From a checkpoint of a small transformer trained on Wikipedia.
Architecture: RMSNorm before each block, rotary positions, no biases in attention or MLP, untied embeddings, normalized queries and keys, capped logits.
Training: a variant of Adam for these matrices, 4184 steps.
Each number is 500 + 25 x the weight over the matrix's rms, rounded and kept within 0 to 999. Layers, rows and columns count from 0. Numbers have three digits each.

# v: layer 11 attention value, 128x256, rms 0.0802, rows 21-31, columns 0-127
# o: layer 11 attention output (transposed), 256x256, rms 0.087, rows 21-31,53-63, columns 0-127
# q: layer 11 attention query, 256x256, rms 0.082, rows 64-87,96-119, columns 0-127
# k: layer 11 attention key, 128x256, rms 0.0796, rows 32-55, columns 0-127
v21:453468474545527467541515530505505474511551525517497506456512495531485524491493495508524515519529492510528508555545505479492488511502502513501523545503498501462517542449493520504514467479519502480521456520496487530512492519480500495472534520474531538508474521468480544460476497519536475525515509476471507506516529509518510484522494529497470506499516499478488493498544470509525466488501
o21:470527475525465486516496526464509472535513550521489530492505512514503481459477516519538502495497503541520485498481505508481546511477493523463522503517516528460511523515498492533498511490564506467507527505505498496477483492526493475488475518535518457514459518506507519457453492531511448519511516487495520469497508524549490489506477527498484475507548505534520507490499451513524520495483
o53:471534468533490463510505497472517498519500532526494501512520478499511510456466486505509497498522510527530499541497489520487537507473527510494514496522510527487468506503464507490517525464558503479494498516552496496526497470531521476483525533517498483499458514496491508440491484531500470501519514512536514487494489525529500503497487501500486494497527512518546517498506467507516511517512
v22:477453475471515486487494524506491507467519492487511509513538475487488510513493509532524499526502525494498503474520496483477485505497531495494486506519542493520516520497490522486495528521476500482457468482501505489463515506497460464502509533558516458465544482487502518479459510488476535536489486443481506492532482499521503501526526495469503466452471457500478517498496489510502502485508
o22:475508524512534484465498493482514506487517512507501498486517485517504493500503499527509476517462474529537521481523504472489504481459498524474466506475478501514522545518504470489514503489501529514503483502490474501505529484522511521529512549523480496511509508488476503495534513489530531504511465513501521504470507499501487497487515522452473448526495469530487488480485517506493502504557
o54:448482527502523501475511502482508519496494498508476488491518493533486502501507514487517475505460523535540521493491523466508500481484500524496484491476509496494512510474469480502531535492507490509464515520451439514510514477491475530517521535522499505513521514501496499488539498484529560437496488496535490481463512476507479509489511506463507456506494473526504510477509513501496487477508
v23:520541464485523452482505518515467487518471508502517491511503457518484470517467496451452476437546488559497537546460480491451482520517499500478548478466565491508509459513440432558507526508567511483532518519517507500501511497453513560493498484487466481509463551506507435463484498494502510497491510537513485551437496502482500491520490504515525514494571505510493478512488518545485476522507
o23:533515479507500472532547511499511505517513529510530479532507480560516533508503426479456501449502535535525538510489485469500440499537499482527516503496446467517527456499533527497481494435483466506536543474510526481457499518516516533474483523471498494495505567460476481504504529447463507502497535464504439507483463479510480504488515514529544528426519497508550497497484486473487480497451
o55:513517489527483465495540503494516504497494522494512488522501475539512522527516443488435494445519506526525524507457503473498458521500500504544517492493455448514502485492516508514491492449457485523518537450502492475471521513505538545458477525509495485516481530484521465508501531480463491474480550503487459499477513506460470500500504487513523514458505483501522524525474483507464505447459
v24:503479533510473524481521466531457518531465515525499481521520528498497481482516538457516504503520455505512495513518561500496556489489490461483491490489466502493450481510488454519481555475485491473528477537516540514513502514526478522496479510511471533491493462487510531514522484505489495488508538505519532505550467496526523491460496513532524509513517507553461514521532516536502520500495
o24:538492506473500511531522471521477513485463484481501453505510553469506489513499499462493513491534478477481496502548513457501517478533507472556512482506496523493443450508512489482454517508473466502460536513501555519541461496549493497514495513511477513481494468471499504500501479533419502473531522491533470513547465495534551471494470462473527506479518499469464563505511547516506513504498
o56:493488505492494521500479484506466504476424511483534493470503549475523488526496525480509500511503465485496510507559529468475499495536499512520464476483479521490492491542519491494470499491476512523509528517530542480490469522554508466501458509517485513464486480452463527500513479519443482487515546469497508517550466488526531475489459486490528546485534502510459531518492514515519535523474
v25:479499506514501508483521478541516494529494535482518464525510472513459553481515545492505523514488496470494534504543461529529524538508476507528512501454514519507502551467484513494508485490525483492457498464495512509483530496511534492496518531544520464484514473497533486511493514512498493504535512507518532492428509503504502493489469471546489501486520515545539518512508506511515522537515
o25:515505524488484509493515497483478482518482529483507491491483485498495488508492507417526515458512499451541497469530496557495541492530514477541483479498509558506512511493501472502520507465493486482523510477560534512517505497463511512491496513485455483469507473535474506509485531515503526462518498547489532504473478535514505485497465481538542483513505474508478514536463521535507489514568
o57:527533505481501479493524522499448489527467518474525515497442460509507486498482501458524501511523493471527527469511462563517541561540464495561509494510525536526543569500522493521506528483489490494501499469549498491498515526492524499490533524470485496506506538537492520535482488507505551490528516550506520469468500484523505498516474491531536466484514451542491477514451504537501521505567
v26:514513511509487507532439514506483483461475525520518508526477531523507465479489475506496504495520483524508498548504540454526502462483491502489501498571539506490515525463453515505522485454541501470492453513483490544480481546485458518468507511487461433470467490511522507485485478527528487491490521473517516547500488492484556513536518501428487481501536439515479503508499518526536528476497
o26:541474522477486494468488539519461512501482571480536531486531522496498499472498500506496506529507516539549468506509523490495529508511499523532523491498462540505473474493455480539498510484460479498517503495507495435461460483508457531494486550543510478522486507528454507493477498523513457504522525503491506540506530514500466505479547525468472475472506474534494474491546496479488523486468
o58:527491515461487500451470508500460512491471548477493512507526496461523497478520465463493458525520508540536478537502563498485519485535528513529528504520462533514472486502444460514493489431474496501505485506506519465492467482488445531461486535537472492502484510507471506517504503531499482470528521487485509511517511498505476481505544540501479525463529482516510539496556495508491500480490
v27:499524478493492533484558495540451518495439477519536539466476489527515479497476491514504519547504493472474486516514493506528505485511504459523465521488509504489564494492534530481492498532493476512529512530453501492563484532507500492475487492486479462513496500471478515508502496471486514522511495535516503486494506495476474530514529494502548516478487537469529477494534498473493479511532
o27:485525440558517449583504508523537499457452475490503475485469533469517515520472530518496491544492503474462503491477539488507478512546505494531470496487500457525522527505476524476505469496494503542509482518477459474507491507478529499479495470507518486488526512491497502500490506472470525496527512490478510507511500478445474530560536495545492542461485549464502468490513514495521521549516
o59:529522449559513454596515495513522519451455501495512496494468532482531487520451501502507522547479502470464489507497523464508504496520507514498457487484512465526578505471473511489507519520499477536494465538470472532516497490463505463490495486491548495495519472457488494498479495482457550505513547516489484499502482482453461555561509499531490519484483548491478490444529516454544484521511
v28:497487508495483498517464470518533468449466556452507481489529530476480521497439545523526502497520485531467469509491462497502540491481504531487484462515546492484423500511490514537528485533466483495493481518521543494492452530482467490512495517575481526509522492524459479511514479514486526492554511470480495543468519507503483479559481509493475477486458498513498510513440518460520551499520
o28:502492492483514485532436482500503487490534507500491511502451506553484493516510491494499514507494505506545552459504471500494524444444517504501484532498511529498476516469492475493478548498527539497496444499490501494497496463545475528521483527541455495536487458475452550497481512512515538505484485480506518490455493518509488497453509505535473435461498473472493466509514492514487495451532
o60:476488507484490507520441498458501498470515542472524530476448459522485506520492490478524501521510532533540558459449483456490542490454502509526475506501507540473468548479501494499458534517504537534500469512507511500503486471526483512504504535528440482520484490502437538523486508510527510541492529496485503463446496522486506494473467499542466462451511458481493477521522487505464510446509
v29:514515503467486501458491520550473523480470513506465530577538517481459519507532534497514514532513496457513503498509489514526485552502504487512481485524548517558509518499491525510509497485510471529525488545528474506472475503534513478479511497515503468523471512495541542514494515501521479509516523456530531525533521505484502522510533542483508500494534488496537501441509510525498498528503
o29:496506508443519478483471496491508503515471531512494496518462504496486517526538503475493445531473487518470507468507530508482530524500475507550461512495466523528489516504511493472473520440463488502512470509465492464477521501528505502532525474506473512485538494494533511513498517527463476482495505522503515518485494539452513483505527489534500510513514473513487516463506541522509485522520
o61:538518504483499459469458475502499498506488528521487514502466494497502502509507499479504458511520501515512504455479540478502507500526491500540485494496469518555496523510496494480491532473447508479496459507484485481487475535521526516526511496509513502505515514494475521525487517504484480464497497483445534518439513518478491505520500496516507529518546468496507527421489512545507476547495
v30:498451491515490530465487501524478514507472508513517498524462507563528519489478493520557493562492468467457496480500481475526522498493504506509485502494554491510515489482520511504519483510523507466520545496476545509521519517512486480484507493468448445486482492490504556497544518484505507536472548508502495510495525515500500537507510476471513509488508471526459515460550526530515533524504
o30:456481479495482472513474510522504483486477497501543498505498520508464507517506517488511483506502474506502433484488525527496489491536474519504459511474544511496443507490467492514522512489459493515544496470506499465505528526456517504470473515487500497483494483486485501486491522474512540467515476488509503507510511485458494518519506485524507530492514503487469496503484531512478491537522
o62:500471490504485463504496502492490479470494511482536495498486539510459495535478508508531483520533477499521458492498536551513490499528454547482492518477548486490499501470501491527513526494493510489518499485491516514488509508460485500502515508486490513477488481492473540472481517476515539472499546460496486506512525488496499517519506508519501540499514490506478502465492531497499487537505
v31:515472513495502501577530495525519497505521502556477485489509501536454500482550526477509509515517534525471495511501445544512518515521530521508491513436486501456446465500539490523491468528506496500510548513540474493520514515480512533457511522473520482501549501517510512502467504482506531492555525466497470484493520542509474469474503519506481496477520493510542516531530473498495443506516
o31:494497514515483485549497466500479501521491469522442499557466490503493504476494501462494545491478515469469488499461500538500522531484504527509503500480568496473496475492503509493480491516582508482484526496487529508500471499482499494472494456502514486520486516520516469472498531500480469464519527496500497449497498548522499456480514498495486508519524495521537522542502498506521457499493
o63:524499487518500508574505473517498489525502509534462492533461509501496514447494515483493542503462502494457507483481484537489498533481503547525508484487546542466483479501502532506495492523546501509503497524482517518507476478491508507486516479507508493527476506516525473460510489508499490472513500489533511487501469545525496495476488495480465481528514496490525491513492509513504464518480
q64:515507492473490502459483502508496494507529488513486497487519524489503463495511478504545493469460521530500497473508504493515478525526485494487492490476488485494492512497485474492479497510458498501510498498524484497502480496489496497494496499501470532506471475471529509471484487540489510490510508501501462495502497521487519486452509493481536479498489475492512508513497489488535496478520
q96:509506506494505481518492522502514489495501496474502504498520487500527509489515518510502501510509472489499495509516507496506505514522505506520510490518494495512490494492509514506505517499497499505512509506509514491511516475511483487512500496513510499499514514493533498515489502506503490519484499483497473501511517486513503488522540503493512496479502484493493520498488495526480534504516
k32:487512486481520524493505525488513512507482484512487515512492506508485474519493495507473499504509524507502513489506506507480509501492496469468492525485498490497504524492496507505488486508494510497500484502508508508515505526508505500476500486515500521502477496499494519498502474521509475497530480502488527479501499509521503517472483509515476481512499493520492490501498515509513489484472
q65:512522550492503482525471486512496481480503499469497504505522478497520531465487521538482509522511483495531514523494499488518528489508478523500488464491508517522470479532538500511528487503491509504508511517462484455511491467488479497507487514508518479487510509504496494509503522469492479524474504492510491484488501495490486473478555519500487487507543463500479507486471508500485527523538
q97:510496505491502507488496511499507519508497490520501480493492503504493495500515500481507504494487513504502503497488497514487497499499500483521493490496501491495497514496485485488501497496508512487486498495509503507507507521509499498507502497511487486512509501499505496498507492518510505491491510498505504522492490516514511502509503483510507496509485518494509493496505487516499493504481
k33:507505500530499501508508489468494515497487520486495505502499507515491496524504472508474480513517478512481489521499483504481497494506515473479506476515517514500526526522480508480469519508517518537502502472517492501494478504473519494509497491499522529477505492514498514506503514486488512499512494498491498462517508492510501501515458506510527520487516502499521506476503517494491482481506
q66:448526530478471463531467529521487464509497485490507470524505474521487523485475541519485503547477515529523533504487473517517477496484479482476463495494477481524502484515503535537511489477510466506479478505508504443542507453574531501503481532479474506513523494460476462488473515455455418530534506511522490476491506440496493479484517560462472488449544477516475486529472483478539545549519
q98:501521524488520499496504508499514510498473506524519499505519500502486529478505501480489493470503523500506536501506496497487489486497509487488476506496494490503509497503478505502516511497511498520512506492482502483499491483542520478486498503481507525519509513487500504487535466501490490462503507500499505488513493466506477512490511514489494492493487504488492486509533510504507494503493
k34:522513511535484496501499515523459502517525487522540487481474504486515496489504536487494513504497480477470480488504497481537521503497515519517533484502504492477484502498529502496510500490505483481473535515497501534451523511509479498565456483491487469476512510519481502520493510486470521538480484483494462529490501482476474530552485507521512517499499509492518487466492502521462463525505
q67:493555570506496476517473499496505479496506466497501478554532483510534561469498525519465535531519508464482527526472476487480492443468491484500459485494494481524517477542510486497536534508536491517507534487494494413537467455505492511513498533476529522500526481493497510499540484445499467486475493527500529465477502459480430477514518537445456535491520476515499469508482554474500513538514
q99:502501516502515494487495493488509519497496508513507495513503492508457527486504504487481515500518499489507506518480499494478529479494490488515498528491517486487530505507490487500497504516533511501498530505499498482507480516498519501514508506475499506505493481497498515503524485480483519498497504504462521500510488506489473493525488515515481510495484506493515502511505515498477473500501
k35:498488503505472501508517470526491491507494500499504487501501473497536505502515519503530489488514501487492507502494494511521516494497518497525512497491492507510491507523515487495525515510479489491500511486488480490480490490482498489499490505495516496486520519521503520513515489485479500502461495494513493509506508493492510509509516503494501508473480495485516484507495494501483490503481
q68:535486438482534542505517510514514518489509502494515550474466535464498472536508474502538467470475493501500455469575534501485540536513526532495522525493506506494473527453493494483461486525484516476495479538536528558468515544450480498517483493516487476479462511534518491509471528559536550505503477465493466508520501553508523515487470463508531486545457522493520515480510507529502464457506
q100:509501478509492512544512485501512503498500485481497509497470510488505469545507485486501485513474500485482471478536493503493529515506508543509512491503494496502467512493501509496478490505482501490521487511512499528493510518480489518526501504517495483465503492519534504509470524521532494526528476489524479520518517527517519485503484463509538499514504498521501484479503511514520477477510
k36:501499491499517478506501532480504510509495500493502505504491525503455486499487482499489509498477498507514495494514503493478493506509486503475502505519509474495521499480485500506479480494508524500480490502502520520525505520522517508500490509493486494513472490485498480509498507504527498495544502491498504499496493517500494480491487504514497492509503507520480491505500493500525509502521
q69:552428412518525517475540567493553529493502551546518579424442546467478461547525449427541443447500502534506478481590564488522525557585508561529548523491517490476466543435498483449420425511472525464517445501524501611441534581485510464468506458515440451506493496472547537472460527551527556485550525457476518584522479575497548581530487428569565461512437574441504559491518492538513456444451
q101:494491490514493494543532485503519478484513496453507517483488501491516481525496493502499493514516477495494462496519510480537494543529520525519504476505492499529453498495527514505495505497472499503511503497517498514502526488494505481479493487505491456470498498513526480492470553503505492528519493482528490520495507522495537482486495475498548495514484500489487535479468483503502515487510
k37:507535484493531492520491494484502467485514495478515490494508515532459494512477518509502528504489519476502502491514508518475523507497459479496498502498488469478512484498487494519485502492509519485473505473478510529478506510549499520517481499505479504500465504507495495520504497504548487508520506477472506488506504499541505477486495480492487510509485496511511501497489474533507510478506
q70:490486530492448518491453498492470459467466492498484424541551480513482530461505528536484535490541496468519520482443502507520453481465474462498486478509467507508515457522491511539544524483508506478507503532468468475511484483520487516525522494445504498469532484476479471479495471483483461512501492526514495500448520472478459497457546540462477534498548479518478519495493475456476501523470
q102:454524539453481527479439517500449461498483499518490441538537475523484549467490548574475533504517506481511513495437505505504467486450469461503468476484453533497533451525461498538555523482464493485497512535480476461521470450506487498519506493463517502478509522481449478509514451487486483501471491532510485494466500474485473509474532542449467515514519508527493503535485479490469517517489
k38:522539529498466516507474495515445445506519485476500474484497476504525482499499543540496529518510513476475515522477489542531505514454475514507466529463497473488491501515537494520578518502482475476494511510517475486466491465488418476520513460482529484490535526505473520509472491464475506536456464496487514480487500494508487479508504542490495543509494511510498518509456476494479494482503
q71:460547558468498509531490449472482474530466487484491468540570472524545541473462535517484517521518486477521513530478460544480494461466501444498461477510466504522506451529498524524532561495491492527492530499477496448526510453530510513514496517515529516516509458514471495537543476450474487492510487521515483481508507437480491467494526552477493521486526428526509486491508504469474553544533
q103:493491488478519504486503532502498519528482499522505526474519501495511498504501499471511482465490498517525504478546493507478513478519525500508501486499483502487512487482494495473459487516523504516491487504494497504484524517533509486513517501510513498534517506480503523518522486502525507468522516504484527519524490513517505545511524497522483479489500495489515485512551526491491489505493
k39:477484512474478473497502541483485469508498474484534483514475524490476482506498478495516498482460514486524512529513482516514491509511499514517522522495509445495520506491496512513496478480501484493462489503502522497524486517532477516515464503490498466525514504494477471524490485494514483492534487502506485518506494493495494502491512497496466488492489502502475489527501521519518497482486
q72:475506543456446489473494501488503499491502502521484487540538489511482466490520480515449477482537494505539495500539481477508477511487537506481530486482508483462493504479506479524514480462475509438505502522487528463529511504494459528501476516475485457471481456474487489518469522507500474527511497491548494531494513491473550485471536553488487520502491506499486521478502482497522496500512
q104:486536556426430460501498508507495496491508506509501490515542498514514470523514514533442490465517514520545495513566471446494454527484560504501525487458529456458490511484507476528488477479458513469512485548462516429525484507511463531491480533498516457481499484476502472512484511512495473536489492510557475539510515474488551499480544544459474518465499472512474482491513496513502499516499
k40:510510536492486514511493501513495486433451459512548442523494499474554510514506505512470536486491544496498504478476476506519468490470508485536504488481478479516514514533482489514536502493490468495504512455491499483528489426526518539498481514509482521525548472433482498477512510521481508519506474501550523506477463491465516471473471499449478485492470448488525496523493498516530488520516
q73:524519554553443496526487495523522438518552506425475453527548502531590552492459541562522545545528479490452482529471489499556480511471469526480479456455532505528518451518543531522592511461480501483508578501448483396502453468510493504539486479456512525462497514478436466473443529448437446487479441535559426489495529487454495430482554594460515515506521447524503487505426488508478516539469
q105:517506536538466501535506466504517491484529510450482495526544476537573545464462501522511524498560491495470512529469525448524495511484466511456505464490544516564551468509516503499576512446466537489525517474444510433486486485518508513490502482437466529469470532503465500441502523453469468483498466554562484508523498477443494455498564578507515503527509482494530451521484498512484525502448
k41:573545501510497496511521498545508495533496527470458571483534488521505476498498495515493525511527486482494460463510507498506496503473500502506487488525489499531522505507561447489542496486465522500459509515526524535494520479450537521516504477451480548487514473452511488484477541458492513574504498483512499543501496492433512427475527535452569526519523563544468474507470454488493527479491
q74:510473512480510505491509496481522494512505528497522497509495530502502481479526513480487498450511502497458511514530497440491500495505503514510527542506490522506531525525502515472479503524496490474502502487523456517495497555496479491495492472477498478523512501510539514488479517523479477451479486501502478494517502525508479478503521554476479520509512486490491478496539485487524495474496
q106:505506490491529497469515506471546474526499537506494493522482538510476462473514493431506472446531500518433519519523492448497502534519489511502514519478464527482524547501475512450486483529455498473495505465511430513475549560511487489482508464467469507524480476512545527476481511532495499424518510504510494505516508544525505503516532546488498516492509520500487505491554473505541501457499
k42:540472497496454513494512494490492492486496485492485530490455532526503489472503472514560527497486550522483513463499502457490498528523503506512466477550490512506477571492502487538498481515492481511548478493526470550467486484519504486520488415527511507544524543534520479463552508508517549467502515497544528496523499517509500529519537455507558495495509485534474469492481469477546475532495
q75:475504508518491529508510535510535508472520496545497481501502474479530529514503477526460501519483486531486477501501489506518509472497490495500510481514527510511530506557480492503497496544521517479571481519517494528496501530508503473487483464467506513494490474512512490515475493520454480489493506504476450497486502512483510514507471476460499457509510527502525495466491501468536506533513
q107:508509530496472519530515521516529476489502485504491484495522479499546549512481502511492488506480489522501496509504499493533513459498475500530517468504495504528525504563489510505513513538530511505574498536513507508509484502507512467496470462473522516477510440526517502549480518532433477474503500448471460494482506476499483517495472484462513451534485499522529474470490509477504507506508
k43:509503522527512508505513509503492533505541512480515513525465514513513533470503495518495461526495478511427524441537506438493492525523507524488508506532496521520537488491537499493487530525512460519547488509498461591514463531471467503451470445525530481504512511473511519468506488479473507537521460470485503519520506484490499490477461499494500485492461516513487481464485489502518476529490
q76:479513501512524446441515499523485536501510506553481509455506485520482531514491492479468510526476504515514518473516496471505515477489517498552477455477490471479497505473474496489490523498499466511474502508511476501467462525518518512474499485525521500477491513510510478478509501530502486468465534514545495501518485489528492531446522500507477470455510512491510465524528504501487526508510
q108:472519510509512461424509475504466513487516528522496493459525484492472524510496521518437520527495495511511518470487482460479545456470488486542470469510506501477495509491462491490516522508506470508461491530484455507476450495497494508481512494548501503459486528515497471529500507507508488484470533534522478518510497485514486476435483521486488479473491484519510469512533488483461526501519
k44:504503507514522509505521500469499511488509497536506540534526468514536519478476536489539535453502500490466543496467529537539485475527511489538488491518499450515531488500469529505509524501481543514483495524466487544480557532453526474500537507495504471407526526518520528455501509552479514481494554469481512478483495520487470520496540526483509487472464492518481518531533468531528505494478
q77:520505489491483501499503475511493489501505490466487522521523486519497486465498510494501483481528524480533491495502530490517469526497503511481508495535535504481542513477499528504501476498499526492488535488506459496507514477499505460539506489484482507495469482493513525500521495486511465478507534505529515479500519466478505507485533519544464506492463521490477519518478503506480523485483
q109:473518513486484520532516507500462463532486477457484517544537483539494507475502550521483515483515527490509491513473532470526478518496481503488514476523497485504531519524513511514503472468502515505479542499500464485512506437506522461509516484467493521498514496473520493487506525472500454452499509503545495478510539495481488484466535526507465501492483510518475519513480487510492536521489
k45:548474542478497498552536508494521512564446492479519520508496487528511522508471512480549496506521505501519500525477518475473509482497480524504520475485476495516488525546502447511541480473471484460539482517528486497505553506477534503500482494501508514479517517550541452533484485446533509535475438516493505488530536480481459484487522539523469519530489521538483476484530525486507525468474
q78:489477495489526525484495489539482540478530531526515496502516497496505529523495523496501504495521493523501490499513497507489493485484501493511523526494486524479498536494509497518502494481525511506493515484478532538536525497482534489485535489537530500445462477479508519496516488505503520481515495503498487470501468499487528521530478505524547510514506496500536505495530481499485498475488
q110:503483517504485528480442531543493531465551518514512496559507535496492552501496545491495512524521525517522466520517498479508491486488497491522531499493510532513496540507534471518521491461533532475478509482484520520516510490467507479512527490519485499459481482469491506503488512511484466512492505531538490466490482505468514504520488521531554496500510536541507492481493471506503475511487
k46:519477485525471532528489498543481486479511530481457502487463518501498554523485500460464492517492522485467482463524511500460490540473521537444488488501495512521513516484530505519483484517518511504467467524451511488552523523446527514490539470535504494543476460470515492466486505484495498504470499524508516504545478532456518513495464527489498494567558525475502529486461513514555507488417
q79:544492495510496496472491527518491500511495487493493501472532498534502516482505478511495516510520511503474517515477512494526506495467519499476486494504489477545497497485479519493517496522533531472492489511542533485518515482519480454529518530432533510493489485480507502558492495465490520524515510519451484478501514495498506498518506521505510487477510474515481489471480519490466510529528
q111:542464467509510469463530491514508515508490524515469503454531493557473512539517460490501512486500524523471511481487520496510509522473528506486500485493485479545499532506460531472472504511511537478500477478529513504525506521522503493525546508445516509507464509467499498508489477484471561493528530535443507492503501506495508518499490504501515476485499496497522508491488501500473519532507
k47:512523486536483496534481507511503468505496503491490485531518493538488481473511490517496523525492484518505555443486485472484526531462492486499482488505497494496470517466501542512500477500555507478498514516496531496438507443500467447543486521457492473540493486464495483517461455505491519501514465543445513490475506505471507519489469536484492503521529445472515514493486498488506543505532
q80:503506492447462544496516479490477523500500520510498502483487462492511518457507497469508478489498515471462517502469493517537482521479523470479505456507486509469494519525525509508484470501508484494488486497507497517467524506471492514460509495453502502484494497529478499508491491523518529508507521488494501491493487477502487512478495513498542509486500494505508498516473473511510491497503
q112:480532518463469565514505496478497507519488493477495499508478456501523539463494508532473490516488536459469502503475481511536481538469484465461479446478465504452504507529560499496496480497511484494491504513515488492460563494477485519463519508484511504482469486518459479526470477502524486516501535505484505458497483491478475487501482536504538502492506506527484498515474469513530511518514
k48:501474496492491560494502479492474571477451498483496491500501475518463521521494489507484504502518520508520517478516525501529508517510494488483489514481488483493485462555558493477512529503536514460524532531541504473502497469456458487465531519470519513469474479472502459511503501582484482514456523527485509546478508476462491505517528515531458527508536504472453483542498468472549551516495
q81:513504501525499513495498511502483533506499503490520525480498472535483515506529524473491501498526477465541516486498542526543486485532469502536500515501494493513524486488516510498520523476525512432464496498476522501494486505480469512481464478483488488478510451500516510523459493511531524511517484491537510513481507476494464504446522515496502484489460522471502510478481494490508510471515
q113:506530539525519501514474522524488520479520498476529494489512488532464497498527542491468482460517507459536534480525547518551491497544445512543485491487474507539518491505509499503534518498508528441462468498484509472521489519493497536495479503494496493494522462492521496513462495502526518513539487487521528509496517475507456467446559497478517464512485517505489498494498518499521504514507
k49:526511517475536529472528523560496478495504484474481493475513508456529483518518509538484486479505498431520512491461510546497493505489528491539485494514513525518518510534494454516537485449485490466506496499484516472482474461478458528497511489497471475555503483467475486487499475483495533495523518511492461507490487477491511465497529521497492481482472522507506511503455443465484519511517
q82:504501499509502510523499500499475521516536482528516493464492510508530538481509487530471500501488457495499481543471517523486525500508543511499535472500523517515516504500497513502506525463487465525494502495494482521521492492472509475507474453511504501475511534518496487462498480497485514456484511488502457462504502497516517519478504483486488494495446525496498485439459490506498498532529
q114:514488504508494534512490486471476522479493488537519496495516517524517523478521484520472509512503468497492469532449517541484502523491519488503526486486502489512522505488469495488532541449487499540474496480482486486521523483497504449494505464485502505478497492518491488504489493508498493445506517505516487466503486483511529500465491488524498518526458490497489497451481470472500484522532
k50:533419473533494508483499469526510503505523530553485521506474484511517524517500468520480480488533515509544459513469516554474482480474503507481492487524538533493489494474516482458501488491490484522470546490468523472517513524475539493544516441527520521445450528535489494489433530497475524487494524544523455501514516516475506538481473468527515501441533555489498522468506450474457446519502
q83:459504464449504479508517518519525489515489514494498488488501490545483511541516522511482466512457514498526498495534517501498520501522462478477491517520496488517503490496509518500484489491475480474519478483458494468519479472505493505453500518508507491484504463511522480511523493533506495461496507477526523502516508490480513473445537492482502478524514457500520510495505479480521510484502
q115:476481442453500525480495531507526507538494552499502525458497501515497524559521492487508455502459496511536481500546529502498544521507497514483480502503492528512500503472473512461447480492471477489513468496472510538527503516491504460480523490515489501482508492490544493486510473526515509463503530480509520520518504524480524495451521462490504467543552499495556508500530477488518487466498
k51:465513530511517511477511493473468510488502472526520505481520529451518490507487512513455497486433507507499517498529499470481513537522559535440521497490464511500484479458528504498454462508497515529526488500516488465529492508515516515504454526516491531494495491506559576525542490522552453524538492462486476491513530488508468550511541523521473464511504533506487481492502521470557466514465
q84:497477467511503516520511499450429494493495494504508511497482514520559524501514473501518510484494488526503536540503470552500509485489490499492517547502553524485505511488526489459482500562457459510512509494459481495482471468501494488509490479510538495504531503501493470500507476516483509476487479482517461504470480480494476532526463471480529496518494507492526505483494519505527493506490
q116:507471481518504496484512537465458492489513492514507514537460526518553501497511493508519499483512500538488515552545459546507497480490470497473507542516567507472517486479531478469494495550484488494494545493457483487460463490526502496528496483483541484516533493495521499511495502507462500492495499516520489496485497484497498497549473477480534523515508524500504537477512523475532498526482
k52:503460492491503525515493506500434513482556491495483489451543537426480507479481525541503538525538468505495517511508481475505500494469482520483521517528516496491478440501511493461454475523442505500519498477501516508526465461478560519507500496533481485512494507536481482470497521533467566494475481556478523509437506479494493509497522490516488545494474496520494529468510483508527515537521
q85:499526481468472469479519492492521495507484477487504498484488505468490478502546504474480492476475563487539542502531532495484520508517483530502525513480485459497488512521508443508465487476506544492500451451483515547479488511512514521450487527487464527536495525519515537520518491505521465487527511494526505530484490483524499464509522503500528478464481482479506460513555528524553512497460
q117:533512447475503497478527503500522504495483486506509535475487513454477481532560459472505492482446543505525522527563552519474529533531532532545522522485486475507487550490503442479445453495522559526472442473484523572494508517488508501437512522510475527555471507521496525531531473555505504497527486506498483534498473522538510495509500484486567480491456506493532464514560533525558515473464
k53:484529508487523508515516522490539497492490503486535488508502520491477505538503533467512508532468517469482497501559499479439497510571520501503483490502457475529462512534495464528490488544524515526505518497463500522465459491486517486483444528492490525520555481528542495511545462503498449501493528485496522496538534526588475518529479481517536546536505408473525460518541564540519491475482
q86:455522509514493459499509482515530488503466506473481498514499482498497510501518501509476476529486492465485461496505500496519497525484472485511502495476508517494524548516505566504512501492518522499490508500508491510531476495510498526472502523504498497487508485519480518498525536503458496505507520490484505500487486497459491495447504519504490510477519515476478513507499508517480512515526
q118:449524549531473465505496497493517496506460507482502505535512500520503513499501515543467495525500503491469456505479506505525495538481491490512489499458518517492516557522530579503530517523521503478458515517505475485556478497518506538491522537499500495490510497529463521500514532483445485509496509511488487472474488492474461492463531542489491499471502530479454520495474492518475532560534
k54:530486535515452473503487517552526496513507498510490480547519474517449523500473498484483478498514509515502517480485500488541470500478472478558487468489467561519561539489520501494510504481471517480487499494489473467507541428531483491514552515495535494445488522456482500480454468490500558556504501522460512474543493447488484449507483526491575545479477518460524515489506459485549522535554
q87:471498515470490510475531528519504469508468522510491506519526537525506518498486481480480503513508484503492534516503538525475474506504496490521493485449481513504500494502489523526474494481499501478511535524506481509486479495458529489491479496498500527489509499513491521521520505527493481511512519510499481532519520499540541519517504510496502552491504524500485524499486503537457528451482
q119:511485515472469525488512483497499477495435525491498525543531537524482518531493469476466490476542474500480498506497542520478463514504468481526465488432500517508484509524474532515488469492487544460520534531500471508485469496427539483492503499504488537463478501502503509513504520529492512503541517520504492531531526514556567505514498520533517548484494504513496526512491506542484524429500
k55:481478481479488501454524485505469521575459489478496470495484528545512499543482482495506515504470535500495492487455488502532490475496472483506478504464514459471577531463491479484509512468486515484484542507526503499463463487459493501466484510519547494469502462468490527528498527492458510500516526474501490512518495481471512481494490474479490513497476520494505489463472526540465475504477